Weights of a small transformer language model: vocabulary 3455, 5338 steps.
Each number is 128 + 32 x the weight over its row's rms, rounded and kept within 0 to 255. Layers, rows and columns count from 0. Numbers have three digits each. The size before them is the row's rms in percent of the matrix's.

# layer 5 attention value, 64x160, rms 0.0821, rows 63, columns 0-159
087:134198130140128123119134186145187084126144110111091117132092140169107107122136154069113102195088146138115105157198113077130112132218143079138120078197103103185091162093077156110136113138134115119215128108045153087177136105132090095109126146097122076172096118113086138142111126115141143126138133135151109159110071132122170137169222128183140154141120130149149136083139062108147145096118181124153184103140071151078099127099107149143115149161135120149143155089145091123100139136171149
# layer 5 attention output (transposed), 128x160, rms 0.0945, rows 63,127, columns 0-159
090:078127135116029163158161162072091124067119113095110114117097143151100074136113092142154153090157158141043095083113144134159123125153149130113102131143084160138128134138059154122179140146135121162007161165107179173143149141121099177151154109131085205110111136123167085135176151145130087159201145160149136073125171061149124162121100138118130119124130140126108090149151122161119093141106098172124122128169168143140144138140119144116162067128110115179128094118176138156064085125156154
085:128101120148188140116132132128071166099161108109110143109155153098120105079107116125096154158155146179130226134075140142154151126143142078110142209182131109183162112154123108127092065111084108171152181144079130101173148155116121139123100161142116094169097093190135113154108107170113108184123168161173175111176151154168085123161130099094096138102193083159163172137131109138106155139115179085107080089139100141105145137158158137103106194094217147089127103147124114160118128126116192
# layer 5 MLP up, 640x160, rms 0.107, rows 0-42, columns 0-159
090:117137092114136107122072135142108168131123129126083123158143155194046167091155161112148166146139121156149160172158072087104181229119181143147060154141119121095059093107167128189134081184140154098105120094110104126174141051161111106151086102116123130163127084128132144183049106118067152087125136132111083101148141147070107122141091137081161153127089135109141166100162154134138150143128105185128132171164126121123109113099153138108096105153110157158161123143058123102114063108116145
133:124104093149180191126111191122145112129175128119151213068178151147102093185197115063127171112122145111194190194139099102106144137188115126146126149097102122096152113113188126108142125085150133181151102130127094076098120094117126150123116168156180183139143138136104089171120112150120174124202105173111134132125154076100167141124097141115142110098063131101155127096092152198155073161140122149109144119124119182164177136172132165093139077165075119156155129121107113144118159102116103
136:160099138069152133117112040089105051135123128116098136131104126146122129155080105099196192153128117123138128118130098201150065179108088131173145133077085111151105108078200124113101125138134119111115091152124169101088129068099150122148079152139168142074106083095133143189141102120050156099124129125132109143115141150131090078122161086147136092095122022128114170118186141190128102117068094162144108158116127134169142091127136109136162143134115130150184096158108129107132097104120068
113:154117112084160193131185143117149121143158122176131166144110131120140131143108123127136161137083139108136142149114138155102082136170125127102091144092105097160155071101147213123162108102167133089162055109151107125168111133100115077127134205096140142150085103127135184131132072129141194059127076140139146111148141140074154118175172080140145138083156119096048183155143100137166079140059081139126118112177088139126098093120162142116158137182079084096129132175112110086136166179127057
049:137109058124131158140128138140134111165164159105153153122163197116107132157153126116186151094179089120188164132161133113106113115092072153159107086149082081131130130121172178187137080095156133079132106119138109104108169110110099075088130133159175154178089087142102166161118099098090114083117112168101100133117151125139118149141152073141160086097128099119142202102162150166129086097094101220103144096120138180140122089086126159072157134179094109128164109100048107054139125152121079
127:151145151069150126146126120147217140126149146104081113117161161173093200177201124144118180202126106080112145154158111162177113123131137195116089134099117155125170051168123143136094091137145128163131115126135075130151156110096122137161105096146123148151129157101118151149127080130113152100127091160093083145096168127117111150178047137116131163102044166134131116140106142130226092090119081151120097091127137134083171190101150142057173102134108170151123114137091140154121160120160131
060:159167090095151134134139113132143133184159136180164167112139193126078131139125086073192164116146088073197117135116072149153152159193147141150130118113092111119115083068141159136135067150172155153112088111150136090127134084086111160132110187143158136134066119082091138129102081140094151087161100151130145133113153094065147122167101119101141070134122095138119121132133143187158123080078082186085111134169103175151120134167198138142133122199147090145182141158064116103110111122145090
151:138077061123152187126135155123189101132158168147125211133144109117118109111157148129165144159161092111196144165113140148192121151161082125129089125140091138168148086131119154115088119094180136117152139091185141110178176162117122143095129138164090110094142115097159137151125130144105155135138123180125126114113099072075121154155101171107132110096099141143088183142102095145180102104129131173059060055159091216114094173126098143101149125147053112071107172101153158158129093158138091
054:153135112088188144129179147136117135176180166140125180144169155110117155133158092095147179133184131089190160156124093125127103140101113138118139128122065130136131134123125144185079074142186100116135070112137134149090148099097118095119067174159152185139090133075088143181105129107069129076132139113102185133107147114132093132203128108078203107159105097124142145082148100199155167089071139155138113150105146194139152104140114103096141137180146087151129175137054097101136129181144124
072:135115090112143152115140154092123136170166117140136107110169141141056143096193131087116080112146108086188174187128167158143092158165115130151106071160071110128107099095170156164146084095153144160134118129153125124124166077098155137139073155122157148141087070067113119141082093109108104095142132147107123125106116055114150136226120094100131148142141083140156173086188133203180114092087136173147149106144131151169173124145118176129094144124117102189115136156047105084118107148135079
042:124093081078171170125131136114133126159131157189125133101144161111054137185160118099122136176118117127156189182122092186120108123174130144096103107083081096099091101120111141135175095084139159117151119102193100127093166105068147102089091168106104101132137080098140129135140121133109119055168126163160125131122111086139123107187119107125165044113122083122153177134164169174190083139088123181104106124184130165119118082120148153093127147165054087100151133104060124089131144163122086
124:175119161087113146103215160069112098161142143128183143097118123140101131142095065106089130131143139117145156169126099200107111141153154163128137149174114114066154125159116064179135130123146151134103086120107114130124136131039173089137159111149134130118085120108100132158124161141082094098177170125115201109092128142137082135148071106141141102063120109144214169087169147117141164090115097140118111095149149142200123097192106151102071107124127087079136110171094168080193146138142127
134:183132128069137185148125150148138105134149124198164146082114143153138150129142052138153134123156143097179130146176124163134107133137129135098160139145094048109149087086102116122130122130189145134172107136161129136119116118074073129076149117177141112123068121127081149104132080123111113090110171152169142117126217139153112168165183104149178145114130107169110151151217132133171108143094120167081142146106155172125093087213100096115106118201135159091147117088074100125197104164136115
140:128100061103163161120133124115162153119115152131094169100144183137062098182130137090158192106122135091148186139103069128122140119086086157081075139146086114156157107125175202169139108079150161157170103129103082137121119094091153111128148146165126138168132079117078119129131082155115151122154130160075156143106150089154112140116190145176151040127066138212152132151181159155146117142129162171123132085122169125164169149194103154083118112100073154140161173131107147114149085151124112
131:135165128141175153142120093117087048193180151161112143185108147108076132167145157105195134156138161129149122125102117131154084171088160203079120101087109104151131151130135145131110093140184066102213135150118160158142175164161134117112137157119132134089138130112167139147114143124059132139094133162069070119167129088117107093194129141082135083155092112088169119132140117162136123101093110147112165167157094162089173084079135138085132201108100074136121141134090086094088139161157089
105:101116132128149103143103105135172068208094209108124123090162138128120134136130154089156108155196120103162128149158166104129072157146111124182183134161076062094128100158132064129132102113185145101165136123123184139139152152159138167152139146119159135093153122060148122206032098175134165098081166127135150105146155097131114127139111106081079066083078119197107196142184096181143131092124129133133119135099118100150103141132160107130162131153102111126114091099145105088162096114132116
060:170146101088171182096159117158116133141185175179131168133164133150074096184163136080193161107146124108182173207132128159170110168151151161143141132116087122103126108144132169145146080155182132119152126125188104140116175070103155083152105149176154154148117117112132173161054066144113104057108096157112118156120125078109119123135120124168153062132124107124171156175176110192167138089074155157122124126182172128118161103120119153095147141115102113158119163184081138098149129158140103
044:171159126124162157119165146124151103192155175178150173131131168147107076186108121079169166136130082082181156150144101146197065192116133173179088176121112088086109094119086189110145094121159165123111074108151108145137192114038138126142092146188121120137107133106048134148150132146095134077127147144091137123128179063092152139162138079150173117139131088153117126116146105163153116095084106148147127144146100219128125141097162163127116139154117142121126127165096106111157093146092129
110:157110100156138095105132088114113163149094190128126136126164149122133106112123149167132089116117093095135121137192160142129145176136092159223147140117124082160031143094195135115114140156150114108119134068103104125120114132088074113131141175129116108131071100084131130201087100135099099125133144127104142119090075072126154123103153091122141124120117124153088166102123146187157086061047140134098147107175173144143109188053163081166156162162067160106139083131088111070149124160115147
044:153095138147170173115165132088091112188171122179150184143187164101077141141128142086171184185157143080197172160140105113116066151126157153124083131102103126130129126095133155129145074159188123126114132119117128107144153109111143100112098126172196174146089088098138139168110131090096133043172075196113132103120194117131154122147088100129167080107099114167092165129150148189148147095063103164125127109134164150089122110161137123088103179137111081098129131120068144125141175143160099
047:157130103112207133129159097114111090156154170146127208119181160125093092146126086111197143141197127042190168171135079163134126162163145117111123079121080109150110067101118165144130113131145147159151140119151105138174186106088116097153109171143174175171131086098107169195116069148099121098167127182120130168136158082096094094142135104096125132159095130151153188111119124180133100081070131196092104136162127198125128136158135157091123124173135131106107128162105148094131124118124130
126:133082126108195142123149158079090139153122174111118130129203152121123100154037157149175127184108146077127147157152166138180124167111124104130127113127068130087139142104100169114163133088125132089163095124158119100150149121112109129104096149130167132129067121131109104198076134129124102112156102135162113085144145092102121098165112087121102070103054140055145131082112109213120123090108097135119117113103088138112100150110188119072106169140132024092136165093116118138124149135112041
132:135153112149143178136174131167153104185134151134108144144133096084113152147154103121134134131153083126157144153093102084079139172158095146113129081163123100110147134098151163175099094119129113170114148086131133106139149141086122139058116205104190147155127136130152164146110138164111173070176061157071137115092185145133198107144171165100096123172114120114064142081092102146161062144069128168064115087145060155147171159105135106146095101114109084181122190112102163117098131124170076
057:109114108135143151138140102081148084174188155147106198152097212144092107132162117068129160134136102115149149152132133128109138160152107163165137092134077101122109085154151172109168121087144129137136134135130110137102117078120134105139112143125192156123089082108157133165131092135111104087090049206116174071100163100138105098190103114109167131064064086177141177091131113185189078121079115184098185093136102161096147155137168146106139109166123102119116135129064125124142123144167070
117:120118112118140161123119115118124110162106164126177149124157140121118146158146125090179181130155125038127172167078162182123082193199114167096145112086113040116087103121145142176126058091125174109145096195073141133106151144144081120091084130115103112130126117097091121147110120133089114092067141148125158133136132139091081117146180092141125069162111097137162158173183141158147117128095102147129101140129106127152150159169097093076119129130112068122233125123078073157161115168096119
133:164158066100142151124152059138119095120131147120103138122158153088171102138159165051164136141139110092152154126153045140148063168099132124141058167098062107112172114114127130146162100116145146165177055118143116067120122120110116075145085135100155148107132159107183154124071110134143125082108116134188162139132095161146111153108150154155121098048118080132162136131071154210102142079105137176088140148117100133152139109153087115041146124097066115127145106169138156139165114158116141
117:120097129154162121061199124150095137165153156116071119160119151169110101083123100109131137152139107131175163176105185099094159143113124153159111126108168151146098078162125185098140073061135141115153135085107108089135160129123057100098154162161136121121089111096088109142095118159094136087114096142047170147111187141140116086115161067166128128099139117107105126114137085173102104031100132146196183116135134148212110077138146060071100104126129127102144100133117121113142078123116098
071:125122067119171148136171147119101082160169149149175168128203141151071129123139122105158181077170085023176145153084086136134168128138102191157062103087120118106104098126144071127153090127151082143137134146167131083150179120068123115107093126162119142122122109107076123176150072170077147109167093186129123109105126096132109144163133099135115090105093065172118129085159115142172096134082105171172125095088120135152113149156131127135101109164068062119146155112125106148167146140157102
060:132131096086173166116155129127134126190199162172109169122194175124096090108132096100172192139170078087196195178141109166154102165110131128089128121132082092116126138160108106134102121111157097161182131111152151081106128096086142119119064161154197102167132101103146129126091115118097127099158131190094133166162106134151137147170133124150137103160129037173173141106174131195156077117062124166084124085138101185118127137163152133094164150109109095124132180139092123118158132119142144
043:198169118095133169113115084074131094161183164182133138115113153173097103141157140051177146129162076088167148155128137159127102176133140154106105098130114095153141094097170146150147066155176144116134104126151138059093143105097098109170119160142164148116065092121126122138099115135058150040166088184144183122135139128142179132153109144097136073061122123137130136153159154161153132123086093176112179151107126169147160138123162138093104158141112060154152164155077131072100169124086132
127:123075137164136128160128094168121170107225124129158129102114105147134142169073134144136232084107121116118116123126122140103150142181148141173122158178125135131167163143146149099137045108194115095120124117092086087157130158102146147100090220121149118146138157119094152155123154172121135092094121120141112106138120084132193145169145091073156122173111117103101149171115139105201129129075119151060097102167130149140123202134123133111116157179086075106193187111085099145123170119130109
046:126117128119182125119135108127180090144191149211128183106143190113075142151115120117144168154137130053156150134118120158107125157144105166094135105128086090139122089129114179119110082143163162107099120109141125105082134096091119121154101155155168179153103116047164088109126075180075087071135102174078130133090131134076146146170110106134154132129059128156169166116156119146145096088068127153162166119156107191115150136146160092115075102156087112141145205162058143102171158111153128
136:096147119127149131101095131151085118115132202184173143161152106144153113172136125143147177118150087136165120186130115122125145164158109121176091097143126074127140132119146146134123079140216153162151155115143192123124129135153178124205121180179128180146138157063089098186094121156111150112169092157077106106150118083135188152158131101136158130161157083077107156107120101139231127127081131146076154155158150208138177112104096135161133096097109115125093146144075083092104118137137084
138:083088095084129143125159131151146136151091125146131135056147168113120171160161107134156131160181164134137135205141140154154133101139121113146095164120128143134135104150096090085143041117173116147114163107105149117139161091115116142165108176144123146160117121069102118140136088138102105108209157215083178088116124118129098173130148054190189137140112118167173093143145128140133135132054139139084169153099182131145138080164138178132141070110133171117154122139100072084121157113217084
111:202111143150120117061107115096159147137137166103079129118139195095112150174141152130118179188121115134133121139169119143162125185079055137104142086116079115109153141136185183113112085169158128140137125131106139133156125141120167113029081157095128145096109063107137114149102126124100148084132088125101158125098114146102068157129128145187110070078120062122165177071109100179118059105038098158115102149117147131151144173128100144158117164112095147110170153183107136094145145130143094
035:154162144131160120118141064151117114153160156127142162124121116159095080148164116113143173119162134120183156156129100127152129148134133168098136083109059080132104094142144141102087096108176167096137081120164088129118175155104098085125097178176210107156111082121183143141144095138057108082128119233153165119114154088118127091190141130122161066118064103138188158163171102127176085112103121159129149106164116191140110087157141132113102106163115121102129150129068123099151128191076092
134:109144119174126119162128102093155154117167203142158128137123123169094169147093154140159197109160109072124116144081125135162156169157127133130134090107128119169109151182111150120142113156142132137123110091147118091150189135109155120093110132147166204155095036100086128120099111104135145132104148138103085117132105113103101128177127126134178112057044100153148121100156147136145079089147061184167095072094185116100118182122183111088131102172061108119144211102119126119146149191136085
049:100125105079159123180123107186175071150141158152140192129166121174094136117157091053148171134161099081179184154124121161089100177130116178138125099131142063111088113100122121123171066092175147120174147122142146097121160149095196089135112146154159156120100106091122142161069087135097120074104142136101147154139151092132140091112190097104156125120124054140129190093178131161134095107076106163111090111152120162160144120132144118113107160114164116108108132188045128084145143183153113
128:141092121091120129102081134158092060100125097124146128139094145118116103126178151118143175099159143101136093130127124152117099218100160153126121107172132119159098068114148136105128087160094125108108058198135087080112126167106132127159132133101155119162069112057117170174174058196097157086095099100135118103069121109117138112129159121169178083164081102111155202123148151158188108146109102145151125099171083121127093084096125128107080169150139153083165113145082125168095166110165070
120:109100141092175157135122101176097129144138108142145161109140108150090069098116081151202202157141081125150188141121092080141081130093139113131078122121119071169116074094150097133151127121140143172157090139154083131128210088161160143077093142168145149185153132133084114196084118118114116091122049174165145143168158142147108137136103082126210108127138120136142163136175076090165166161129177146110121135098175152180121133176127189093141137145096168113162128150099115090150114121080125
055:100090123094155158105175129104133113178126161147144151120132171158090110143133129078163175198192068113140112130131099138154118136119072165112082085086098084110140111136152126136147097102164134136164129070171100055134175087117115111119078168173107146139105089106120109166135113107087124107151078135128141128164178112178132122165135112140151078118118073134161161121175125143169111091059077217068139135127152158168124100166133134083120128174122092156157158142066152094168096187099067
136:148152102091117132111155117110161116163139151162108156110139143109117128172131109115188193103119161085150146174121050157108135069158134141077131131104076077121103062072076138172121131100129193080114078125106151107153125071157148145173158135139137226118121103123103128165125119094091116128180179156104149132156162104139117114153109058129176159089112093160196141100164105152158071124068147151167094110112173146091097120152153137140092108169130102112165127127121144073117114182123054
069:118132083108186198138159133085126067192133131164097169108166152134123133167123087051189167152186102066180186187143122145162122191137107177142125119099090121067135113110146159144100047108160140117136101095109143113095143160080151105113066157150180156138106100139144074142096061134104133066165144201102136102118131120131101126186094104138140092107095085096124148130130153148165082117120139179140134108161093181176160130158131143112116130123107107104124118125092128149175124147133132
# layer 5 MLP down (transposed), 640x160, rms 0.0945, rows 0-41, columns 0-159
099:129146133083116139109137137145174142109106116110172149085122088139120171085099115114184084150119153136125104094116066061126140110065115118132105139196135178150165149158145150113129105103126130115180088154113168127158144097152073151167135102116066116108129091126125152140144153124077084108131154135152134116129127135064111161131151115132122128138100177098134036118117012166077102095125124114164157126145106150082115145089092129142170177113118130214191060108195060081149151146149151
129:120090122102057115108155103107123088091127089109105142151082154096154124086125119079071089152160102102137072104156114158130178148138135078106137099164134173122090179094133113135147144156125103151087108128101159118118050082145140147174125138140159175146083138102141129059201116093163116136109131108088117118131182088166091188115072179166071165164122118144110129185148202143163120134161129160072110090080095165187126156157034143098098138127107120141149144115093153135132132131173159
145:145133121132093042108105133141126112103185129060086022113147133162161118095124128158117184126124180211030104140099106084122140163119081145127094120116146126187172102122154095109094152136124113152171117191104185120134128118107192136108121112104127176094138153123166121155185108106176149106146168117161131145172081191158123101114150145166137124114161040136105098120125124121128087078170148148141101111120139083152130135175068147088169117131124181117145169136136119129125163123112147
126:115113147089131176097111148133143133187166143117094179100116129138151132072143131152055089164103165156174125151109119118083131110158155152062129170133178159147138118152162094187139163119132169057131127126171180173088073112129105150126139157129080190142118117123100183092122123112122143129126091102129152155086166198141102112067120118150093128135149135133121099132121156068138064162083062117194140112127101091060088132167084161129062139099149180118123108105128167073097110157156073
037:082152096098100163087112170156060093121110159132166148132146112163124112150142138119118093111203097210119184100140149086083105071113126151097145170115135143151196173143124096133124163119126102137110164166165140153124086129119168164103124142142142146151148190141139112090200123088147165115167166142169196137132117166110136125160160137142089118175131146113148103137089127099151092216166095048158152164088142141119147146147124171144074116110087174170118144098109148082088181069175108
132:133146088132140164100117117123143120117123079152114087102115099126137044155128127163145144142098148069107135157089115133139155080140160041133140111121130160148117186127180110114141083095113154162161106112098139219114114146150148114105177106063158129149110151090100098082169116102093140109170170199140116153103162169079098052154153107144129119139165117104146142200168091066130158192077129107161147108105077133165125166119081146174192127114132129127144114199141150093133158061113115
062:106108127171110148102157127114114124130120086089158120157143123124163076086091129179072050131137093126129116097183152064102107082116173107100180098109139142139119153137122135124150111164136129144116091167085152066113085150147108126142125109039091156045094056064109157096116170102112134120110191164172089143135155121117099074146133111209062128090150092164153111124112092117139151145191116111175167151116135087141117158087110129121159090129145140069167130121120144125053083129107127
146:088130149160097136096145142102076167104123110069116111139073104147135129164105105152097076156171069172143089135190130158127124124142101129111076074156156141131097123098139111094093114118155170141120112087160139109188109097102154103119140124124113125118071172153150160095133104068166052158084189068062108116115130181177216155168139106149119108204132140152114101145162129103071100158096108054105122070116105109117146163104129155105130190129111176115132106193108108104148141132129159
047:155170151170104092097134102107133096110089132114084119120143124096136130079079099130080087083117181152087095094131135123107131066149182090116129091107112131114222191115104160122116124140106122133162193152103132125116117156145164192120096083076142122149166100192131168099091063100131126129111184146186178162110119084160142127128132139106172113135129129074120107121185167117099126149146156099154194173044127132124169170140138144179142110189124180165158124122157171110096184167142128
076:130159116087136073111175127140138113137141198109097080199118157124109104182079088104159146127094140130071133144131125138191127113114064136136141135124143158057116120149139135154176163092089111141158122207162147160183165112133138104121122156141119123118163173167134156163106104079121144159118137082138147128142107129217134091140092074152156117150101119171154129198113146075084097120148138067043069149137119078143144091109096159132154144078172119108085083192179130111125122160132108
008:119153166127084073110092146127129158102121086088099083162146100127115151095096171163102103108109177141000107118153139109120144117099130114118139141180173123136164136161074118152076161179103109160091139227098136147120112142156131145155097125030118117107144165104130139149170162129160130163107147121140077089134111158101146128069134135100166167149105153100094108157084122122095163152150129115141164152122141088105092089043097103100135132113147142175091150156157155197065148107131121
136:160179112117117052124111146109132120146149149125114057097208164220150155075146128111129142124174180131039153161146169189082143144127108159101134159080053104133166133122134121100082095154114143097121110138124143164152110156092103092162169076085128127104139139135137146112074118098074163151096127172098129150156130142184159133176091095125129130061077148083135122110073104096109161136108130120155118109093118080140127094175071162130146123132084169128078169119174158173132135114103128
147:088179123161098081141145125089150146058080127118190072108141161194149183135118117116139089117152131122109136093117133101128082162111135104123150063124131073099168127120173100130143132156102071115155102125088142103138110145095118147125106168134094108134131177127120135166189111113116236146155182110162109138147140116204155140073107099123122177179106140134089145174096127168138139109196140111211187191163084117121096090081152128108142177139176123072142120131133151136130153143182125
142:121153114088119111128095113135127160153181119044074157192127148106172087085075123154150163124139109108111096131130133124120162095111110119162130137153158151180123126118158161099178131144069143143151113161138134101197115092179178071157174143145070108129120166177110123182139133165172139219082085111136152204123161127155131188125152136118120111134113208142151140096129194095114179145170125119151130063152094099139142144112160168155101163065137116127136189119180106092134158120125155
137:102057088049124131137059145167072071096148139115149098088089109146102085123099126178103070142121164127057116142125113140107148095117106147065138134145126126141184168090095183110098169086162114088135115156138097108184108127166117148106093151124180114149112152136137105126153145136133105139114148125172123114176148137091116112198202066113132093146118121122121108117174196093136113174171155109097184113105097119138107058151160136129122107129149102187108118037081099082120141148156115
110:079123192105112149171161142094119122079125118093183147079112171116121178157132169091118097139098210185135111129172141089153134070116133193125125096133122159113123148110114170159171146120158128114140201121129140153177147152118096130074141149090136149119152169151184082090131153161146178153184198124094150153154053160083152108115150165155138110124098131169132095145125108156152111134114109161058132137088111189116099201145096121122148170143148122105110122125119159103089129211062152
051:067120130125101103111088123194098177165093182152149119110124175055087100129094174094130102096149113106154115149124052135119114133133132060142106138148213179075084120134104096116088132139073095133154162180144139120114172161140106137098138092125165135117117111070159146113172133072118104111113147138066153133143144072122214157127149126117139188146127177107104111114120149141145134140126144130170122075098064101122107127144112068202083103127115157134127079174090161101147120146168066
031:108083171124153105134085147105147124077101119088131106142130108099070110128024184138149080058094156158063110149201115137096158102132135113118133106084166065114130182121104133115062163155130135117136124161090130174151111162172074171156139108064104177083148158114158109108115120094122118170197128150163128121156130135146137069112210118145107115109163184146122129179136122086146114106109132075111087153111103112137117181063149124130139149138157134093133123112183156150066112132088105
119:128140135063067048089167147181151165095075124074141065141117099112103154112081117095088084088127162134108060099114168118083163119103147161125149123092200108082169104140114090184131135146102116147083137140122148144167140161122108135122148088102149091110125147105128137154165172103144114119056163041183133039124098136131152118087143074161130120119131142145160103160086125136095118184142126150130089152133171097149129098057108097133126127110103153077089141092161165146130158080131108
028:179135120109158126112098156150198149135187155120098115106147103111113170122132134166083185121180103151104158124117141106093132142125115121127128137127119150091166123119154119062061226131055143120074119118119146065133154120071129139106074187116120149157129082104104141128130145157129150028141083174150148111102155074153168093140151114151151128177136086144116138106109104095091060122083107152101121123123146128103182141134160113094110183145158094131031140129146142144142104103104039
038:166162134117106107126101110117104175118098155122179054115131042174132213169143098120101087075126147176109110113116079108149109087108113087101166050118142172138179187128110118112120129109147060088091097147123115134143064120130169146182125141089144115092093160176102162112185136149126124102081142086126111089067171171115122137096109123125113188125164083062131148133094153155105108123162159112164122094158127075079178132126090114193091110156117097136151113130108164115152129099154154
129:115167184102110133112106141082134144143122125157122131162119106076166151110154100118112104083158122069145117155086175084101103149075158149123084127155119161154168142166123145136103137134111079131126152128200107072134113141143103103075131099109129111154095103079130128095174111125102113191139140157103140059125135177074133086150091063122132134207164154170164182134105125159091133134097170132153179150122175096012166149152134178152146132135140214133071155108084109189127133112139138
133:161154158178136128115089135124130131095095120112162115199128134087082149171107097171112092093111111157129125118100154163106066107144102074074112070126099160157156131127138176134082139079130086178126144136123103112140105146149178146146155154143016059180148110134111103125144112119201128128149070078116116113108181118138153081158104119123141106203170151116136139072202135078153060107142180154135162138112113145170112116127110043127141127134147100106086104131099130113115097178139088
043:078150144044075159178111135103118107162161143148100156151098059134108143078124146095084093167095105131138103115123156128109131110087125119123139137169137152116195172191116162176098171123168118133167126133101187167147135105169133117117157109157120128145130133080083109087170113155158142137133133085114098115078139212177092100135164130095110203108140165068191086190161087134156135099139149083091118128144074167116146118144130082118085212093107136116096091138161143114123138068148141
109:108142122108153138113095158135132165115154182176103122130141105156110082103145136107100039165125108126098115164142144113135115143071117174118152137135116183095087127146150080100119156193109130122135135099158137174082104155127112181183108164112155051101147135154098088128136120098112147148159206206116109197061091218112153089103094159062090125127121119149114110121102134072164134123126054110155100180104092122111120112149103107109085095149119100206157155156140166146152085154106136
142:129170062163152117134130158139094132137145164129129133149129141084172128080093118170096170150136086126147126100155131189117116126112141156169127101133153090146162140089139063054148106098104134146116152113173123133128110156102142069129086141149119119158099135095151165163134133091113113142106141171109130055144162189141174177097122120171046109139159144110066165094072140134099186105128081080174187109100111077146120075197139182151137197144186184142153094180134147110132129180128094
132:085140162089062088092127119190071140105148063059154067146088128160099114124149136068085157113159145137134126099129164104122132115059163124120179161112132133126143183167050105156084084128143093134128156103097151099169153187120176124074140147061148131116130159149147119170180153146162092147078105088086131117100113158145136139189147107119107122177128167134106076175130129134110152167163136097085179115116130100133187141115195127119063128183166132138132151123147136148140130059135130
075:155107152078070148126087097145166132079173101149098141142105134169157150102072121087094136147121139162131066110136126124151202087096143092130089140178159107156130127132115158107148147064134143127153097082128127171173135079161152129124096147165095125144107159135128164147178171114182096168130125055096137094137100068151106124081139145127139143144125167132140081098055119123063123070163108077107164097140071082092104176116132159127198143123097116212106124116163175134124093146060154
046:115148156147069090079083116165123150117109154122091087185075138145120158113179174162085043107149101117126068128170198075144138100154162146100138140190103151184120135118164103136097153155165097133124205132103099113170087120125170128123154098105125143120137157158135155127148112117153144169108114088156141068086127141168125111100104169098152202159170139075084139097091129175123079138142137118153156076108100083135082140082159075161104185063112155169071111144137126147108138117141138
032:093145067140107135078202184144088150108153153111077139132126158108133132135100109148170117133114099108103146089125131126180135137119106213148170120120176138121132137135088089098130059105152105107097067143110163142141156108088091097142125184131108108082076145109095156153161132106158131097106155090099173130125137181171220137125145082115102104124110169188126080117155149121124109128188161156166100146094107118143147139146125004100110156136181080135092108108155169145149084148155072
135:186145128164123109089120128109112129162170123102074110141169100148168093101124137146111097159168186142103139073138119072143141152105104144163204098049104107150060111096125145105095166142146170138088030162144160075101123108199112053115119127144149130112086140156097141123173104078110110213108135103154174158121163101154099127089052085115151081136104119107065131133094122167126131105162121122126131152077136098122096105126170109126108148135198098153144088110126148121102100160145095
030:163191107158122139100140088133112171125102097127077130136123098164173087088089143123118132132097158138046116089173137103142183091069146144144164164115155101162109153187063176082122153163076122133115126123116145123171141099148109135186219161124137127110116125166129160144118142089192141141125171093187124172113154177178110173121174098161183066134173136112061100156124095070123113113106145122202119163106150092106115100125123107161115156112187189130108115140129132136133163111098159
141:146134088128161155083097143100113062164114107077114107118144127099177112144119157185121168144127088090161125167159118068101082087123156115192138115100092133155101149097133063099132153160079154142186157134074164129106086140164110134159143129156119144110124171163092117130081117154130155156095123159085121179127169172139154115146145217181138151058168105108129134089104069132184072147138156140079146147149138104142112180100178147143145187077130159139142141112189116163053117163112162
145:155107148122126105168095140110154168098134137113133092121130079075136115132139093200092096146144119133056056175141134102100114101100117115093093175106109105089095110132105104114080108125108085174156133125135137161132140140159085124142170148125109138182106138171062088089116059130090173155144114190131155113134131121138141077093204126140112121191118153171168135155157065030113173138191141117092176115126172111144160149149128155126134065035110104179097121149145136152133086132121144
132:160074151113104069131100141118101123062150166065039047131080134084173179158120167151092146101112147168125077129127132082108118122127142149104127115118112092101177153172140112138133125192125126159099099135131152111139082161084198133171187149098128128122139165106146170127194131117124082151097154133115047110065092124134131115098112089132115122132131098125131096149088107134103057135210143076107143100075118093118139099138111155128104207120164064104116133140147104147144142148158151
031:116140128131108128125095116155060136163145127130125116226134167092121127081142143151149134116176140120060180091108108117100113067109152105101157146107098121157135083136116114124094127146133099125126207134147138144153075182127095148140071165142101098068162113158082139133112101077162172151098162153160053136174145134115088151089158120181116188156166106168081145133140125137147148177121134105122127154121152123130142119134160141124084115096109255158178144140207101069123163128128158
144:106136074170075142126130149064103146173155109124134090076067124065128169125123113110172126143125110140165130117109105109097099108131133119110103125099192108133166133199077122118182141080125146122112091091129084129137177166129098127146109140096136135154183130105092107124138109160168058171108123098135155074135065098154123205119154138203157135092130152117186099142128165112156107151169149155207151158171074101107114154137125097105097116031128200142161147112119100159132178123170122
034:160171127051069050121079115078121161120178136115143037103134117093110136067142178120072142092132128102036099156137120127120127130134131075136145118117129082147098178147108134107110190154091189184154141132127121081110068098108091097152145101142164163190159217124144099147126156132150123158185141067101134158180076125110139107149131096154157127129124100094112107111123150124139122155121099077182156117120113085136137104106118127163135131137172097151195131152090095121122107097096130
127:167108105167193158144072146143118127146151075151156141185129133143145125171119130170087145123117142170126114134091136119137164174144162107055171111133144178120122114107149176124142121120160152137066161183063131203119059114118116195140147097136121175188134147134180131101089085142159155127109110122132112141107108136098171132097112140145111148188132150063123116138139161090111132094129109070128147061101080128124098157137112151151124104193147142101131128176203133171144112231083187
127:117135139159117180173139092150116143155180116069132208101096096163063121149107096162135147198129121143161094107131183068092124106145127154175116145115184110213112114106087150135138108096110127143067160156058123110173084148173148150155063106112137127092155140157086085136159134169147122215110082088103115152151134141116127120118118134126180169116107145145078116035135112099094153133140132103127144083081180123099085118099198117092137145111123154124137074088139115151149095143116103
036:138099119181123100149147158147146064128137086114123146175107071110167099128126129151133067079169165122160132095172073131086116110151153120103149119157161114101165129084103136187109112126070041133110139154133184127159083150153161128188124114074154124146093126084176208087185110126132169156104171112172081121135053094130139125145113156122082136127143111115112168108129096127162137147077167105130146121172105122121112132048086139155134180164124093126076122184117136114047116087139169
132:175170126132109080068159183129112115206150143076122133146106116101120132108121149179146180140118153102165124103168118098101187106160092096122136142161119142151099126118082061148127121144082088043127134166109104162122135021163133106122071116064100096159130144099098125096151131073104094167140122110117161151194142160152160122132169141131101181102169118137108111082119118100117092146089123167124115100072139055160092136132155133166140182130154147116086119177187133126103188098121091